Part of a small language model's weights.
Architecture: RMSNorm before and after each block, no biases in attention or MLP, embeddings untied during training, normalized queries and keys, attention and MLP in parallel, local attention windows, gated attention, exclusive self-attention, value embeddings, hashed n-gram embeddings, learned residual scales, capped logits.
Training: a variant of Adam for these matrices, 483M tokens.
Each number is 200 + 30 x the weight over its row's rms, rounded and kept within 0 to 999. Layers, rows and columns count from 0. The size before them is the row's rms in percent of the matrix's.

# layer 8 MLP up, 640x160, rms 0.253, rows 334-377, columns 0-79
108,196,185,173,203,188,183,151,215,223,174,177,188,247,168,185,168,247,208,194,220,206,222,180,188,240,167,201,197,202,177,211,163,227,172,174,222,236,237,220,216,193,203,163,201,175,183,189,169,244,207,175,287,177,255,246,136,213,205,282,149,251,239,184,165,199,219,169,198,187,171,144,175,179,195,245,207,268,205,183,210
102,204,197,196,221,183,169,153,189,232,206,182,196,207,226,212,174,222,199,192,198,190,153,190,191,156,153,133,209,187,200,188,179,231,179,183,181,202,187,206,239,174,195,186,176,146,225,235,176,219,218,210,211,223,195,240,240,170,230,216,158,165,204,228,237,130,170,260,207,206,209,212,190,204,207,233,161,185,173,203,197
105,183,185,181,103,203,200,175,140,179,260,204,212,216,176,230,186,217,191,189,165,229,234,168,190,210,216,151,211,169,218,207,183,229,182,94,216,200,169,251,233,199,196,186,189,180,148,225,163,246,213,204,221,238,212,203,209,194,167,190,184,232,191,205,169,195,227,207,213,193,190,160,179,150,168,238,178,181,191,184,213
089,281,232,228,225,159,215,257,223,181,173,264,256,195,190,165,199,210,204,204,213,242,157,205,230,190,200,202,208,192,156,239,185,239,197,204,199,180,183,206,199,240,203,184,182,203,185,228,181,253,236,171,186,201,167,228,181,238,173,195,165,162,206,139,239,202,203,223,199,191,214,203,230,211,253,138,207,240,220,94,244
104,230,174,224,218,189,205,114,208,272,172,203,199,285,208,186,165,238,200,226,207,173,220,117,235,220,229,161,189,165,172,195,180,194,204,196,165,220,203,199,177,184,228,144,173,209,180,243,189,189,210,175,258,218,213,195,236,202,243,240,238,201,228,202,216,174,230,162,233,189,237,209,188,156,259,185,169,233,180,212,219
107,187,159,222,195,211,214,187,206,221,192,210,253,251,171,165,193,191,194,183,219,197,210,192,188,205,218,195,258,186,190,202,139,230,196,185,179,220,193,234,242,198,207,177,177,208,241,218,211,156,193,212,198,209,174,214,186,163,251,253,184,220,234,194,129,141,190,217,189,192,175,216,159,203,193,173,159,182,157,192,199
090,196,171,160,225,184,175,137,208,186,177,150,214,238,256,150,195,195,210,224,205,173,237,184,211,193,198,216,208,210,226,220,143,212,143,174,209,167,199,200,247,232,244,125,230,188,204,197,165,180,209,226,211,192,208,287,260,201,178,217,186,235,209,170,223,172,242,197,181,201,207,226,206,146,212,195,184,237,215,211,214
088,211,238,251,187,213,177,198,208,189,173,135,191,174,162,174,222,185,209,159,178,242,228,202,190,200,180,201,246,175,153,225,208,205,175,191,188,137,192,176,216,143,250,145,196,194,170,246,228,189,196,200,207,172,247,200,204,172,180,183,193,255,218,240,203,202,263,136,204,164,215,211,235,189,187,208,224,191,268,204,218
099,161,235,218,171,179,218,240,150,256,239,168,180,200,190,233,202,225,225,198,225,192,188,196,220,211,250,208,198,184,162,208,189,212,154,174,196,241,215,228,222,151,206,208,196,207,135,200,181,209,211,203,220,243,208,194,187,192,198,166,230,227,177,206,125,185,240,221,158,171,157,135,154,187,202,233,244,250,208,207,237
115,178,194,215,116,191,196,213,160,281,191,198,224,240,229,204,155,249,211,235,154,228,221,244,141,155,205,219,221,180,199,170,167,221,182,234,120,209,223,192,189,171,205,187,199,183,216,247,184,225,229,163,211,206,202,208,153,214,199,163,239,193,207,246,146,214,203,193,209,228,236,209,173,200,194,199,241,212,210,153,187
102,193,158,188,194,198,221,172,149,183,165,233,217,229,178,150,116,223,170,198,238,215,226,188,171,214,213,182,195,144,176,236,201,161,207,227,177,202,214,190,187,173,222,199,171,193,218,203,175,211,236,234,246,207,184,182,159,188,230,215,160,192,257,190,238,163,239,205,264,217,147,172,179,163,229,211,156,218,195,197,157
104,183,243,203,195,202,185,179,176,188,200,240,162,240,212,124,221,195,170,166,184,210,170,197,185,152,165,149,200,213,210,163,197,215,223,253,209,158,238,259,197,183,243,198,156,170,130,270,204,207,237,226,194,179,208,227,166,196,174,235,169,201,213,167,154,203,223,233,252,215,238,155,191,176,178,236,182,224,205,201,204
110,182,184,191,207,202,166,155,177,215,204,225,190,224,201,144,212,236,171,204,244,186,185,227,213,182,206,223,234,194,224,216,169,240,164,295,182,222,252,215,176,137,221,174,192,236,182,265,196,178,181,134,217,222,248,207,226,256,204,265,121,216,213,213,190,231,193,188,215,185,218,215,184,192,192,177,172,189,175,221,224
084,216,212,172,190,146,200,172,164,209,212,154,215,146,191,188,192,153,220,189,171,215,162,226,161,216,161,180,184,198,161,160,171,147,190,173,215,233,182,205,163,199,234,190,234,210,165,202,187,190,189,197,211,240,245,181,180,232,174,209,197,185,166,128,224,188,196,177,228,249,175,186,216,208,174,185,222,228,222,191,165
095,211,164,210,192,177,218,214,153,281,189,156,219,237,239,180,237,210,226,242,190,167,199,208,158,179,187,155,238,196,207,222,182,192,220,220,232,164,135,209,194,173,193,122,228,214,205,228,228,247,236,196,183,196,224,195,170,267,207,208,236,180,191,174,206,221,203,220,212,211,253,232,223,178,179,194,241,197,185,134,168
099,140,207,144,179,186,166,162,188,188,193,191,240,231,181,172,200,203,191,170,252,210,221,205,145,158,245,135,211,230,211,228,220,198,228,182,238,184,230,215,188,197,209,177,206,168,212,193,170,168,205,212,208,207,269,247,167,228,151,225,187,155,197,213,230,163,197,205,161,245,189,192,198,162,271,158,218,219,213,208,192
104,207,175,187,183,195,143,171,192,164,181,195,164,203,168,164,171,223,237,200,239,226,156,129,170,241,208,145,213,205,197,136,179,238,251,204,220,224,211,214,178,180,267,174,203,188,206,135,214,216,221,214,227,224,222,204,213,163,215,166,165,161,289,205,133,194,195,186,168,184,199,176,217,181,192,183,264,194,204,195,231
096,154,227,156,184,193,155,194,182,225,227,201,207,178,163,201,209,219,191,158,225,131,152,135,222,201,205,172,244,180,231,162,201,217,207,266,216,214,197,207,157,118,251,184,171,176,204,178,147,176,183,234,208,194,221,230,190,198,252,206,178,139,188,224,201,226,193,204,244,251,189,161,187,215,219,202,208,268,149,196,234
099,205,206,210,195,178,159,213,197,240,168,147,122,210,224,147,198,226,228,227,147,206,150,180,201,149,164,212,233,205,178,168,196,234,213,186,199,134,214,223,219,162,197,161,155,193,180,247,174,223,217,221,218,193,163,211,193,199,187,184,195,221,230,240,249,181,261,158,211,230,175,197,194,185,183,175,169,212,212,198,273
094,163,242,185,178,165,153,177,206,197,186,246,229,203,163,181,193,179,201,215,208,172,148,186,148,196,205,263,213,233,259,239,226,295,201,167,201,204,209,217,177,193,239,202,121,176,188,228,189,230,203,179,209,225,214,170,197,293,175,206,173,233,182,181,172,205,186,176,271,235,196,145,200,173,202,203,210,252,188,177,210
105,203,194,219,234,163,180,238,195,199,176,247,176,206,220,170,186,211,213,224,222,183,203,184,218,182,174,189,203,197,174,161,252,238,206,185,186,146,143,216,227,192,226,183,211,219,180,202,263,243,211,229,170,229,166,174,161,261,214,218,209,169,245,131,219,239,207,185,181,202,171,143,208,158,173,174,197,191,164,173,199
106,188,220,216,217,186,93,188,193,183,218,217,218,160,181,185,214,265,232,205,159,211,167,211,233,208,170,218,216,201,212,160,175,262,204,240,143,190,198,214,210,182,251,192,166,181,188,229,269,167,173,178,195,226,226,211,193,268,168,239,162,208,191,204,161,220,231,176,189,193,254,194,185,186,214,183,189,168,168,217,236
118,186,251,190,158,180,158,181,185,224,199,181,194,203,172,155,166,244,194,184,174,214,223,195,165,235,242,159,206,199,168,227,204,235,239,145,239,228,170,194,248,107,223,163,182,144,189,203,152,213,224,172,196,209,245,167,205,197,179,210,171,198,239,221,185,159,177,177,203,213,203,200,211,199,200,184,185,234,227,205,225
093,143,203,130,195,201,152,220,197,245,231,195,280,226,156,190,181,180,209,216,240,239,174,238,211,203,177,178,226,202,243,218,162,178,194,222,137,234,253,207,161,212,201,185,177,177,219,209,205,223,188,188,235,200,225,201,168,220,242,178,222,246,243,235,139,255,228,211,198,233,177,196,177,189,203,198,236,186,205,212,210
077,143,193,177,158,151,174,127,189,200,188,182,223,204,195,184,167,286,197,189,213,206,211,182,205,168,203,123,200,166,205,202,183,205,202,162,198,182,199,239,218,182,213,177,190,205,190,210,153,155,230,190,218,234,204,250,154,186,186,213,200,157,218,183,183,230,227,163,212,173,216,152,225,158,171,255,223,250,185,222,199
093,272,213,163,251,205,189,217,201,185,183,243,230,219,175,175,211,183,155,163,178,207,214,213,203,177,205,158,195,143,163,200,186,206,204,188,205,185,119,214,169,171,216,194,199,193,176,204,226,287,224,236,203,219,205,216,195,210,196,181,190,154,180,149,199,158,263,215,222,180,196,202,202,218,234,121,210,206,174,126,194
102,167,227,195,200,193,119,141,201,189,242,192,190,225,227,184,173,259,271,177,201,218,234,228,207,191,184,214,200,228,206,172,102,163,250,231,199,255,202,188,222,194,197,168,156,218,162,205,221,190,249,213,218,254,153,217,182,200,208,237,189,206,227,225,228,157,211,193,190,228,195,180,186,215,207,220,209,218,180,184,189
095,179,217,213,137,178,215,211,195,248,189,222,213,187,246,175,165,201,253,221,166,228,126,199,220,194,211,227,236,194,244,211,156,172,170,211,194,204,229,212,234,169,236,165,163,219,156,195,197,210,231,198,267,227,231,172,156,195,237,240,216,202,159,230,215,225,185,220,222,270,141,201,185,199,176,193,240,191,225,181,242
102,247,148,184,216,165,208,204,184,236,157,224,244,223,220,144,147,197,191,213,244,193,203,172,192,179,216,209,233,196,179,147,233,216,207,157,195,185,145,218,166,174,271,188,204,224,189,193,246,302,189,239,203,224,208,235,214,241,209,231,191,199,197,149,218,205,200,191,222,197,161,185,238,200,187,175,188,197,222,139,175
099,204,211,231,177,164,194,205,183,205,162,246,147,129,203,167,181,278,215,222,226,232,215,182,246,188,181,173,195,229,192,200,195,228,153,162,177,156,205,239,157,157,243,182,185,218,237,208,196,210,233,164,179,166,192,193,208,222,225,242,159,180,167,179,173,165,175,163,216,183,183,210,218,209,182,176,269,241,222,221,180
094,175,214,134,148,198,205,185,165,221,257,223,243,199,215,211,151,244,191,166,207,197,149,205,184,174,184,235,166,169,167,189,189,172,235,233,246,224,236,177,206,214,176,192,156,196,180,191,138,187,196,174,213,197,242,208,119,196,225,200,230,144,218,209,145,231,197,185,206,208,193,160,217,166,146,232,192,205,194,207,237
059,138,228,176,145,118,153,172,154,187,182,180,198,199,193,151,158,268,181,197,172,193,180,169,249,185,193,168,230,154,201,180,190,197,188,202,183,204,195,258,179,126,256,130,148,196,180,202,168,189,213,212,246,224,211,208,169,225,189,219,181,183,226,199,177,177,250,176,225,236,210,140,191,168,196,219,221,223,158,156,230
086,170,210,217,170,218,231,181,192,172,183,124,236,188,219,194,220,194,185,137,206,227,168,225,197,220,224,168,197,156,203,201,153,184,213,193,207,251,228,208,266,184,242,207,184,237,177,145,189,172,240,179,209,180,201,172,172,209,212,192,227,172,189,249,176,168,255,188,196,231,239,206,186,149,234,237,218,218,215,198,208
058,157,202,190,166,128,171,198,142,181,170,206,220,174,201,172,153,247,191,158,206,171,169,169,221,225,193,151,237,167,205,178,199,234,176,183,198,208,163,250,192,151,250,118,154,158,160,228,191,239,211,213,221,173,205,232,157,264,180,226,183,202,213,230,144,167,234,174,238,205,215,155,184,166,234,225,201,229,201,168,170
101,177,215,177,216,209,132,159,215,222,185,235,223,189,153,193,182,210,241,164,213,248,229,256,206,191,160,166,239,194,244,207,157,234,209,136,261,259,216,205,173,165,195,168,167,201,212,204,207,242,213,179,171,223,206,203,170,194,181,250,186,155,266,146,185,255,236,168,191,240,159,174,211,219,194,212,257,222,161,209,176
062,176,156,180,195,134,186,154,126,232,206,200,237,184,204,189,181,241,172,199,207,232,200,188,180,203,222,168,209,117,177,213,205,250,207,176,199,230,137,253,216,166,223,160,179,191,164,196,176,212,186,149,246,230,229,254,221,271,207,173,212,202,156,177,158,210,198,205,243,272,193,156,146,175,174,196,170,185,167,187,180
114,167,247,190,182,195,155,212,173,165,209,195,211,172,191,196,167,204,209,232,170,219,164,211,231,203,173,205,213,207,244,171,152,244,198,229,200,228,223,212,181,182,190,169,160,162,169,197,198,197,196,165,231,244,218,176,211,221,192,201,230,257,193,267,134,183,249,188,222,193,229,200,243,155,177,198,220,195,213,216,247
089,191,209,193,178,207,210,165,209,160,215,220,186,247,211,182,193,231,225,189,201,221,213,230,169,244,159,160,200,167,217,174,218,262,213,191,247,254,173,234,262,216,201,180,188,194,168,250,225,205,260,157,222,208,204,163,194,187,250,166,239,190,257,206,181,227,187,227,196,172,197,208,177,209,158,222,250,177,154,223,249
092,238,231,271,220,177,205,259,201,188,191,229,161,202,180,195,177,204,251,169,202,185,224,171,231,183,234,179,186,191,162,180,228,196,196,175,167,242,164,257,143,170,195,220,208,193,208,193,247,244,171,194,185,262,201,198,189,239,182,194,205,157,202,142,181,180,228,208,214,174,218,167,196,169,224,190,230,206,146,189,228
091,175,217,237,172,195,215,226,150,212,201,211,187,195,217,211,198,233,207,193,207,220,204,123,221,238,169,174,211,195,201,232,210,181,146,161,226,186,166,227,248,152,190,222,191,220,192,194,148,154,213,237,191,239,198,214,207,182,194,215,167,253,203,203,148,195,222,144,183,235,263,113,167,170,200,255,148,207,165,180,221
094,254,190,176,247,191,219,193,195,205,224,204,260,225,152,173,209,199,171,178,195,162,235,175,240,197,225,187,221,196,149,205,180,201,181,185,205,178,119,220,169,170,207,195,193,191,190,153,172,275,215,219,188,217,181,238,214,265,199,203,165,222,191,164,213,208,199,208,215,232,191,180,211,209,265,122,236,181,200,118,169
098,233,209,237,224,183,186,230,210,255,154,202,217,152,179,179,190,233,166,199,220,217,187,172,206,229,155,153,237,197,174,182,130,228,233,236,183,159,236,217,208,173,207,168,137,246,226,180,196,217,237,172,221,208,180,221,152,223,208,180,181,185,217,177,221,162,219,212,208,215,212,205,161,199,208,172,177,263,196,102,216
122,216,180,191,181,177,204,158,130,249,153,280,154,243,249,188,200,214,196,202,232,172,207,189,226,201,240,195,212,206,169,210,161,223,222,221,184,198,202,235,234,181,223,180,209,222,182,190,200,191,194,177,237,215,252,199,197,208,236,234,175,204,195,150,150,167,236,210,169,240,203,216,200,219,196,166,207,201,186,205,196
104,91,253,229,128,221,190,214,156,272,223,182,177,255,220,222,181,227,163,213,246,221,205,217,153,206,250,186,208,197,168,184,152,183,169,187,192,201,198,223,237,141,168,213,207,176,178,195,164,170,136,193,177,250,196,162,199,229,191,188,156,211,215,208,152,272,202,269,180,200,180,184,160,182,187,222,241,202,178,204,203
# layer 8 MLP down (transposed), 640x160, rms 0.278, rows 334-377, columns 0-79
097,170,294,219,221,166,168,224,216,182,227,158,226,212,170,197,162,166,143,195,235,206,254,200,173,203,178,241,175,213,163,210,199,232,245,186,153,194,177,230,176,201,210,221,215,216,195,185,188,235,178,186,228,186,184,177,157,200,152,165,235,166,184,198,175,156,208,218,179,153,241,194,235,244,184,217,186,132,195,243,171
105,190,195,199,199,219,193,177,199,196,227,235,191,186,175,197,240,219,215,188,183,186,145,233,251,192,200,192,175,177,155,215,181,276,206,161,190,263,191,235,205,181,182,190,217,123,193,202,203,200,227,218,161,189,221,187,244,197,201,171,220,154,267,211,163,206,155,237,207,152,188,171,213,196,231,246,189,185,179,116,240
117,181,162,257,111,181,180,203,141,183,173,225,218,255,193,223,214,272,167,216,199,253,168,221,158,215,203,213,231,239,173,214,175,215,177,179,213,166,163,208,205,208,260,233,162,210,241,234,210,249,217,189,224,209,245,173,231,193,194,177,225,237,190,186,180,225,209,178,151,181,155,230,211,171,224,204,180,165,197,184,202
099,202,233,158,221,205,192,205,232,227,204,195,201,220,217,178,219,193,226,219,201,220,210,257,157,208,208,224,166,227,223,221,172,227,142,209,143,313,201,172,149,177,215,230,230,299,180,236,210,146,210,169,190,239,187,200,182,159,168,168,173,176,196,245,182,191,223,239,170,210,230,188,197,257,223,211,190,222,164,218,314
089,209,167,246,196,192,179,179,177,154,197,135,230,187,213,226,218,200,145,167,130,165,185,213,266,173,218,189,199,197,167,162,190,247,235,213,227,213,192,184,208,243,195,219,216,229,231,222,201,238,201,165,175,213,165,168,216,209,224,190,208,210,117,228,189,212,170,231,240,173,150,213,200,221,164,159,229,168,214,232,192
096,209,161,218,198,225,184,234,180,210,166,263,152,208,182,165,213,229,172,139,199,230,162,203,233,186,239,213,257,196,236,178,145,198,229,237,176,156,217,181,195,167,227,217,210,160,222,137,231,211,220,185,182,187,212,204,205,197,248,205,203,161,209,189,198,183,230,171,161,240,176,225,197,201,215,182,244,223,202,197,176
089,188,200,206,236,221,175,197,242,173,218,214,212,205,233,194,237,190,149,191,225,192,190,180,198,241,268,259,193,195,201,155,179,177,168,172,187,252,204,219,254,248,236,233,183,162,192,172,179,141,220,212,182,196,178,114,207,212,157,187,179,166,220,283,198,229,137,215,143,194,192,252,191,235,204,163,190,208,197,220,178
106,208,218,201,181,208,187,204,195,213,183,176,197,187,224,199,226,191,232,179,177,225,224,209,188,226,204,191,235,195,160,201,200,288,101,155,209,280,208,221,197,195,224,212,180,308,206,288,189,210,126,157,190,196,199,204,197,187,179,199,215,227,148,222,210,210,217,159,212,137,207,218,222,169,227,201,193,174,243,200,295
100,169,162,182,185,243,236,201,245,239,225,180,205,234,235,227,227,190,199,152,239,198,277,213,177,217,197,183,198,236,200,196,170,224,189,213,160,234,187,195,212,184,234,221,202,205,175,164,190,179,196,165,211,235,171,176,216,212,169,189,214,156,169,270,179,233,191,218,162,191,179,204,238,255,192,192,172,190,189,227,158
120,181,193,148,195,206,176,205,179,213,198,206,181,195,187,147,177,196,193,225,161,214,172,207,210,111,212,206,186,241,257,213,225,234,142,187,186,218,180,193,194,252,215,174,276,270,250,202,203,189,237,240,210,212,218,208,202,177,165,207,211,226,208,171,227,215,230,151,181,217,213,232,241,200,210,200,238,208,235,158,245
094,189,204,200,192,220,140,233,244,189,210,197,134,212,196,206,185,230,154,215,188,208,243,197,189,274,178,238,150,179,158,159,210,209,248,228,199,226,229,159,185,244,191,221,188,155,216,150,179,203,231,198,183,216,190,166,120,227,246,212,162,197,174,221,228,202,200,168,187,166,168,151,201,242,238,190,184,216,219,157,178
100,230,155,231,201,199,198,169,191,267,227,245,220,179,234,194,205,241,175,190,206,192,144,227,182,200,173,213,194,243,246,210,246,234,189,207,162,130,235,216,198,209,161,158,189,201,178,225,199,162,236,157,213,201,179,201,210,192,163,213,193,218,155,192,257,198,156,214,180,192,233,169,148,221,209,186,270,181,198,225,184
112,190,217,198,184,240,171,208,176,185,235,196,190,158,254,179,259,217,172,217,214,238,245,178,208,187,208,224,150,184,208,174,244,234,144,227,167,242,206,204,184,190,206,183,215,252,210,240,220,193,172,199,193,148,192,218,225,189,193,216,189,168,179,238,147,261,218,195,186,154,192,194,164,257,190,115,182,171,179,221,266
072,221,176,178,229,191,213,186,176,172,243,216,232,238,215,207,215,183,150,195,203,239,178,231,225,213,230,211,190,201,206,190,224,190,190,165,231,236,69,168,233,178,178,187,204,201,211,245,209,182,112,165,182,186,233,225,221,249,219,252,220,184,249,255,195,180,205,190,201,199,198,206,225,183,216,190,202,202,200,189,267
102,233,178,222,183,222,240,218,186,223,207,202,221,219,206,203,219,198,226,162,194,161,207,218,150,210,209,196,203,204,190,200,216,180,104,188,121,285,184,213,175,185,212,242,194,283,235,206,253,198,235,203,218,181,190,184,192,205,208,227,180,204,259,188,220,211,179,196,212,215,185,184,197,232,197,254,176,169,183,184,317
100,182,233,168,255,256,157,151,208,202,252,176,196,217,181,193,193,151,213,190,232,190,232,168,148,172,186,171,186,210,222,241,215,136,217,136,195,187,187,149,241,212,208,216,217,185,179,210,247,174,200,157,228,170,168,196,170,199,210,225,231,191,189,188,179,170,205,217,190,213,235,194,225,206,261,124,242,220,213,157,234
102,209,194,178,196,201,206,192,156,171,222,199,219,203,190,208,251,238,230,194,238,258,263,209,206,252,247,198,216,247,189,185,259,145,150,190,210,251,226,171,163,210,221,253,236,223,215,172,239,244,242,146,199,251,191,209,233,190,216,242,177,146,197,168,201,213,248,190,141,182,184,220,228,186,214,238,226,202,202,210,242
098,179,220,208,178,235,153,203,231,207,221,203,161,208,219,218,195,180,221,212,157,232,253,168,247,207,238,195,209,232,182,194,188,246,199,267,233,194,258,242,265,182,238,184,226,252,196,181,222,222,176,171,208,249,244,215,205,211,187,234,233,251,184,190,146,191,158,213,235,218,223,202,181,142,228,182,182,171,212,226,161
096,169,149,156,230,225,144,119,200,230,209,241,202,265,226,250,202,226,235,226,184,186,213,203,180,197,195,194,197,212,176,250,177,173,227,230,232,190,176,199,162,206,229,215,235,188,211,238,189,233,172,179,213,206,218,164,207,226,171,217,171,171,163,198,195,192,204,221,159,149,214,218,218,217,228,199,179,154,214,241,192
084,203,161,265,170,195,226,246,199,199,192,245,186,199,176,216,161,268,247,210,275,195,140,165,156,226,193,210,251,194,254,186,214,190,220,166,210,196,187,199,249,212,161,211,171,237,228,201,171,176,244,223,143,213,222,198,173,135,160,179,143,208,220,187,209,187,169,202,164,187,227,199,173,249,163,233,189,201,213,246,201
123,186,236,172,199,196,189,168,198,217,209,197,238,187,241,182,201,175,173,137,236,162,172,245,244,183,208,219,222,194,204,246,188,175,229,197,156,114,198,208,218,218,198,173,214,128,139,192,239,239,202,215,187,207,198,183,213,217,212,173,221,201,198,253,170,232,180,217,212,201,162,256,258,199,195,212,211,213,160,190,135
108,202,185,185,226,223,177,197,143,223,205,177,160,188,228,202,159,188,204,243,180,218,198,182,235,197,205,178,200,191,226,269,185,246,156,183,169,234,211,182,150,197,206,205,184,257,227,272,226,209,155,212,181,237,172,249,238,175,216,256,112,177,171,191,200,255,212,156,180,192,201,216,187,223,180,191,193,201,214,189,226
123,219,174,130,238,192,168,211,203,198,210,251,229,191,234,168,225,197,171,192,234,188,176,199,233,211,199,205,195,263,227,179,159,133,184,224,183,135,160,175,201,204,147,217,219,222,198,164,231,180,263,245,242,197,166,252,191,137,204,202,146,241,211,228,193,182,216,246,191,245,222,167,191,184,174,240,168,212,226,171,207
088,171,213,186,176,219,150,247,212,217,197,170,233,201,175,165,152,200,211,256,204,216,200,211,226,182,197,191,251,191,189,198,234,202,199,221,232,258,230,237,249,232,233,191,213,137,224,271,220,253,140,212,175,236,223,220,146,180,238,196,207,185,190,161,239,254,178,189,193,164,195,213,226,227,196,146,286,161,221,154,205
092,185,265,220,148,184,212,204,216,184,171,165,187,231,214,247,157,174,229,246,262,211,204,154,191,208,199,212,236,233,197,200,165,131,182,216,195,183,179,224,205,233,229,171,124,197,195,227,192,192,190,163,252,234,190,169,250,240,204,219,160,242,228,218,207,203,211,219,202,193,174,208,170,209,240,147,156,181,189,220,229
097,167,192,201,169,198,217,227,215,200,187,241,200,272,210,188,157,201,138,223,189,202,166,244,204,185,172,185,233,194,219,203,167,214,190,149,229,225,165,218,173,208,202,204,198,216,197,270,230,195,212,211,139,161,211,249,198,228,162,184,255,174,247,169,183,225,125,177,198,172,190,180,167,239,201,176,220,211,206,202,189
099,200,200,192,223,209,177,196,215,203,270,165,200,247,169,241,221,212,212,200,217,200,244,193,200,250,169,223,176,263,192,163,216,163,191,172,213,159,119,190,260,169,178,218,193,222,179,188,177,168,217,246,247,240,117,225,224,207,205,246,187,200,194,179,225,180,199,154,258,224,216,166,236,198,217,211,181,136,203,202,229
093,185,261,221,184,161,182,167,215,167,211,223,235,222,242,205,279,192,255,254,199,219,152,207,200,190,207,206,183,180,164,218,191,184,168,203,146,232,197,195,252,200,205,190,161,239,201,177,215,132,195,188,191,176,200,168,172,191,190,207,210,247,210,248,198,227,167,255,177,193,161,160,178,210,202,231,187,156,247,211,214
132,241,223,193,170,213,231,212,229,190,214,206,223,250,175,202,192,214,173,164,223,151,225,239,185,206,183,171,181,147,200,178,153,153,285,211,216,126,237,184,154,176,174,208,199,120,210,181,205,206,161,192,209,231,188,203,197,209,251,198,180,232,151,190,226,210,205,211,205,188,204,165,156,175,178,171,162,235,161,180,120
096,200,199,178,199,249,198,191,220,247,228,199,195,227,173,191,214,186,259,189,187,192,207,218,137,214,237,219,194,185,157,186,196,152,275,200,148,233,152,204,223,153,155,185,212,140,189,240,215,242,203,201,275,223,172,205,163,208,307,147,223,178,160,175,156,183,191,192,216,226,171,202,194,224,246,183,199,211,194,233,202
092,179,214,220,180,210,205,211,189,205,225,159,204,221,189,206,173,198,172,222,187,200,234,214,196,231,212,235,183,197,207,177,247,184,229,238,184,323,220,174,163,213,190,184,251,131,233,215,200,213,208,196,218,246,200,213,169,229,252,196,257,164,153,203,248,192,199,190,185,207,169,177,186,152,148,230,240,172,188,103,253
025,190,209,148,186,193,202,217,229,217,175,225,165,200,203,175,235,159,232,236,191,174,180,196,167,227,178,232,151,229,210,183,183,193,229,194,216,243,240,213,213,249,184,204,183,180,170,279,188,246,150,229,256,175,248,171,241,180,208,208,156,235,192,232,226,211,215,171,176,247,163,169,251,202,223,170,188,165,192,197,184
080,218,203,261,192,249,235,207,197,207,213,185,175,234,172,228,231,247,179,192,201,192,188,165,202,228,174,225,236,148,144,237,202,197,323,196,168,314,227,246,187,202,261,214,232,91,181,194,189,244,194,215,194,208,211,283,199,185,239,186,244,182,133,225,199,190,192,160,187,201,203,189,177,206,244,211,210,191,229,187,179
047,252,188,232,195,192,188,215,226,193,181,206,231,149,207,231,198,209,209,223,198,172,231,251,151,167,209,181,119,175,197,210,206,199,183,168,228,217,207,225,178,208,182,159,191,252,188,226,190,191,162,217,217,217,169,241,172,198,232,171,164,200,205,213,268,151,195,204,191,170,212,224,278,221,203,177,202,198,194,245,227
105,194,226,187,246,271,119,154,185,201,202,207,243,254,177,215,247,214,214,200,183,201,202,251,242,248,180,186,189,196,172,204,211,273,242,201,181,282,172,238,254,230,197,223,222,219,197,175,214,195,167,203,221,231,206,183,196,202,234,259,222,127,92,222,193,209,187,227,168,174,222,173,233,211,229,183,201,190,211,203,136
140,191,225,204,200,208,165,190,207,183,181,209,233,193,150,183,187,215,147,210,201,236,250,241,180,169,150,174,181,197,226,167,214,193,216,201,211,195,171,158,147,216,198,156,186,194,141,155,248,254,204,199,182,194,153,246,181,197,185,240,228,180,214,235,196,178,172,210,262,167,245,156,243,224,231,172,178,254,187,178,202
106,162,241,222,190,214,204,198,161,208,288,189,140,169,236,196,161,217,200,181,185,213,232,238,243,173,205,175,214,205,211,239,256,235,184,184,196,195,242,184,271,190,209,170,168,205,222,174,193,134,243,215,194,198,214,172,211,220,182,231,228,186,174,182,237,179,169,168,160,193,216,254,155,218,255,220,243,172,224,197,233
097,192,175,194,204,260,162,166,223,174,160,240,159,217,215,194,153,191,217,224,213,211,192,229,220,220,177,168,199,201,186,195,235,140,72,178,186,212,206,225,228,246,166,183,217,329,218,239,201,211,258,200,204,197,181,126,213,224,202,183,243,185,244,186,167,187,221,222,190,184,206,205,199,190,176,228,187,188,198,160,333
114,188,224,191,205,235,176,180,195,207,227,201,215,260,196,224,203,193,184,207,203,233,200,254,217,187,209,206,183,164,166,234,197,288,308,198,181,288,274,204,206,239,192,198,220,95,228,182,209,222,162,221,195,210,179,193,213,187,210,173,206,217,143,224,220,233,186,222,197,171,215,224,170,204,195,202,251,215,202,240,84
082,177,218,233,195,246,205,182,219,197,189,224,229,192,208,219,250,216,111,185,217,165,240,174,200,227,213,231,191,216,189,249,155,199,191,143,185,235,193,258,229,221,199,236,179,232,203,220,190,160,169,201,165,224,230,193,228,207,177,193,155,209,207,227,209,169,264,167,211,182,251,188,273,223,260,245,205,163,213,250,165
096,180,205,199,238,174,167,221,213,157,218,205,214,221,118,150,188,207,215,193,227,151,166,230,219,206,219,145,209,213,181,188,249,184,127,185,168,214,175,146,233,194,172,163,202,166,231,211,128,194,143,223,178,209,172,172,228,216,151,221,238,221,227,221,231,168,167,172,204,188,206,199,223,168,217,244,162,217,246,199,188
105,214,208,158,191,202,148,223,220,254,196,212,182,229,224,180,176,218,254,203,189,220,217,185,133,193,243,241,238,221,209,228,200,244,156,224,195,301,223,184,188,178,231,216,233,292,232,244,215,165,212,147,216,196,198,228,141,197,207,226,200,150,152,220,175,208,169,198,143,213,206,220,165,245,197,197,200,171,225,201,263
106,204,189,188,130,194,217,199,186,238,189,215,184,249,312,156,182,184,140,244,261,189,248,165,228,207,182,218,201,175,154,210,175,236,130,189,189,152,265,215,146,226,207,215,209,250,219,196,164,163,221,159,138,242,235,180,203,210,236,190,198,190,213,160,217,177,180,170,163,198,183,195,207,217,201,177,189,215,220,164,204
105,177,172,202,195,248,155,216,207,183,203,222,222,212,200,194,209,192,231,211,227,233,241,191,197,185,208,236,248,231,252,192,176,159,181,178,218,233,230,206,232,186,147,177,228,171,174,201,187,256,169,202,159,206,147,201,171,177,167,183,152,197,142,212,209,237,258,192,165,197,171,221,209,201,199,185,202,205,182,135,195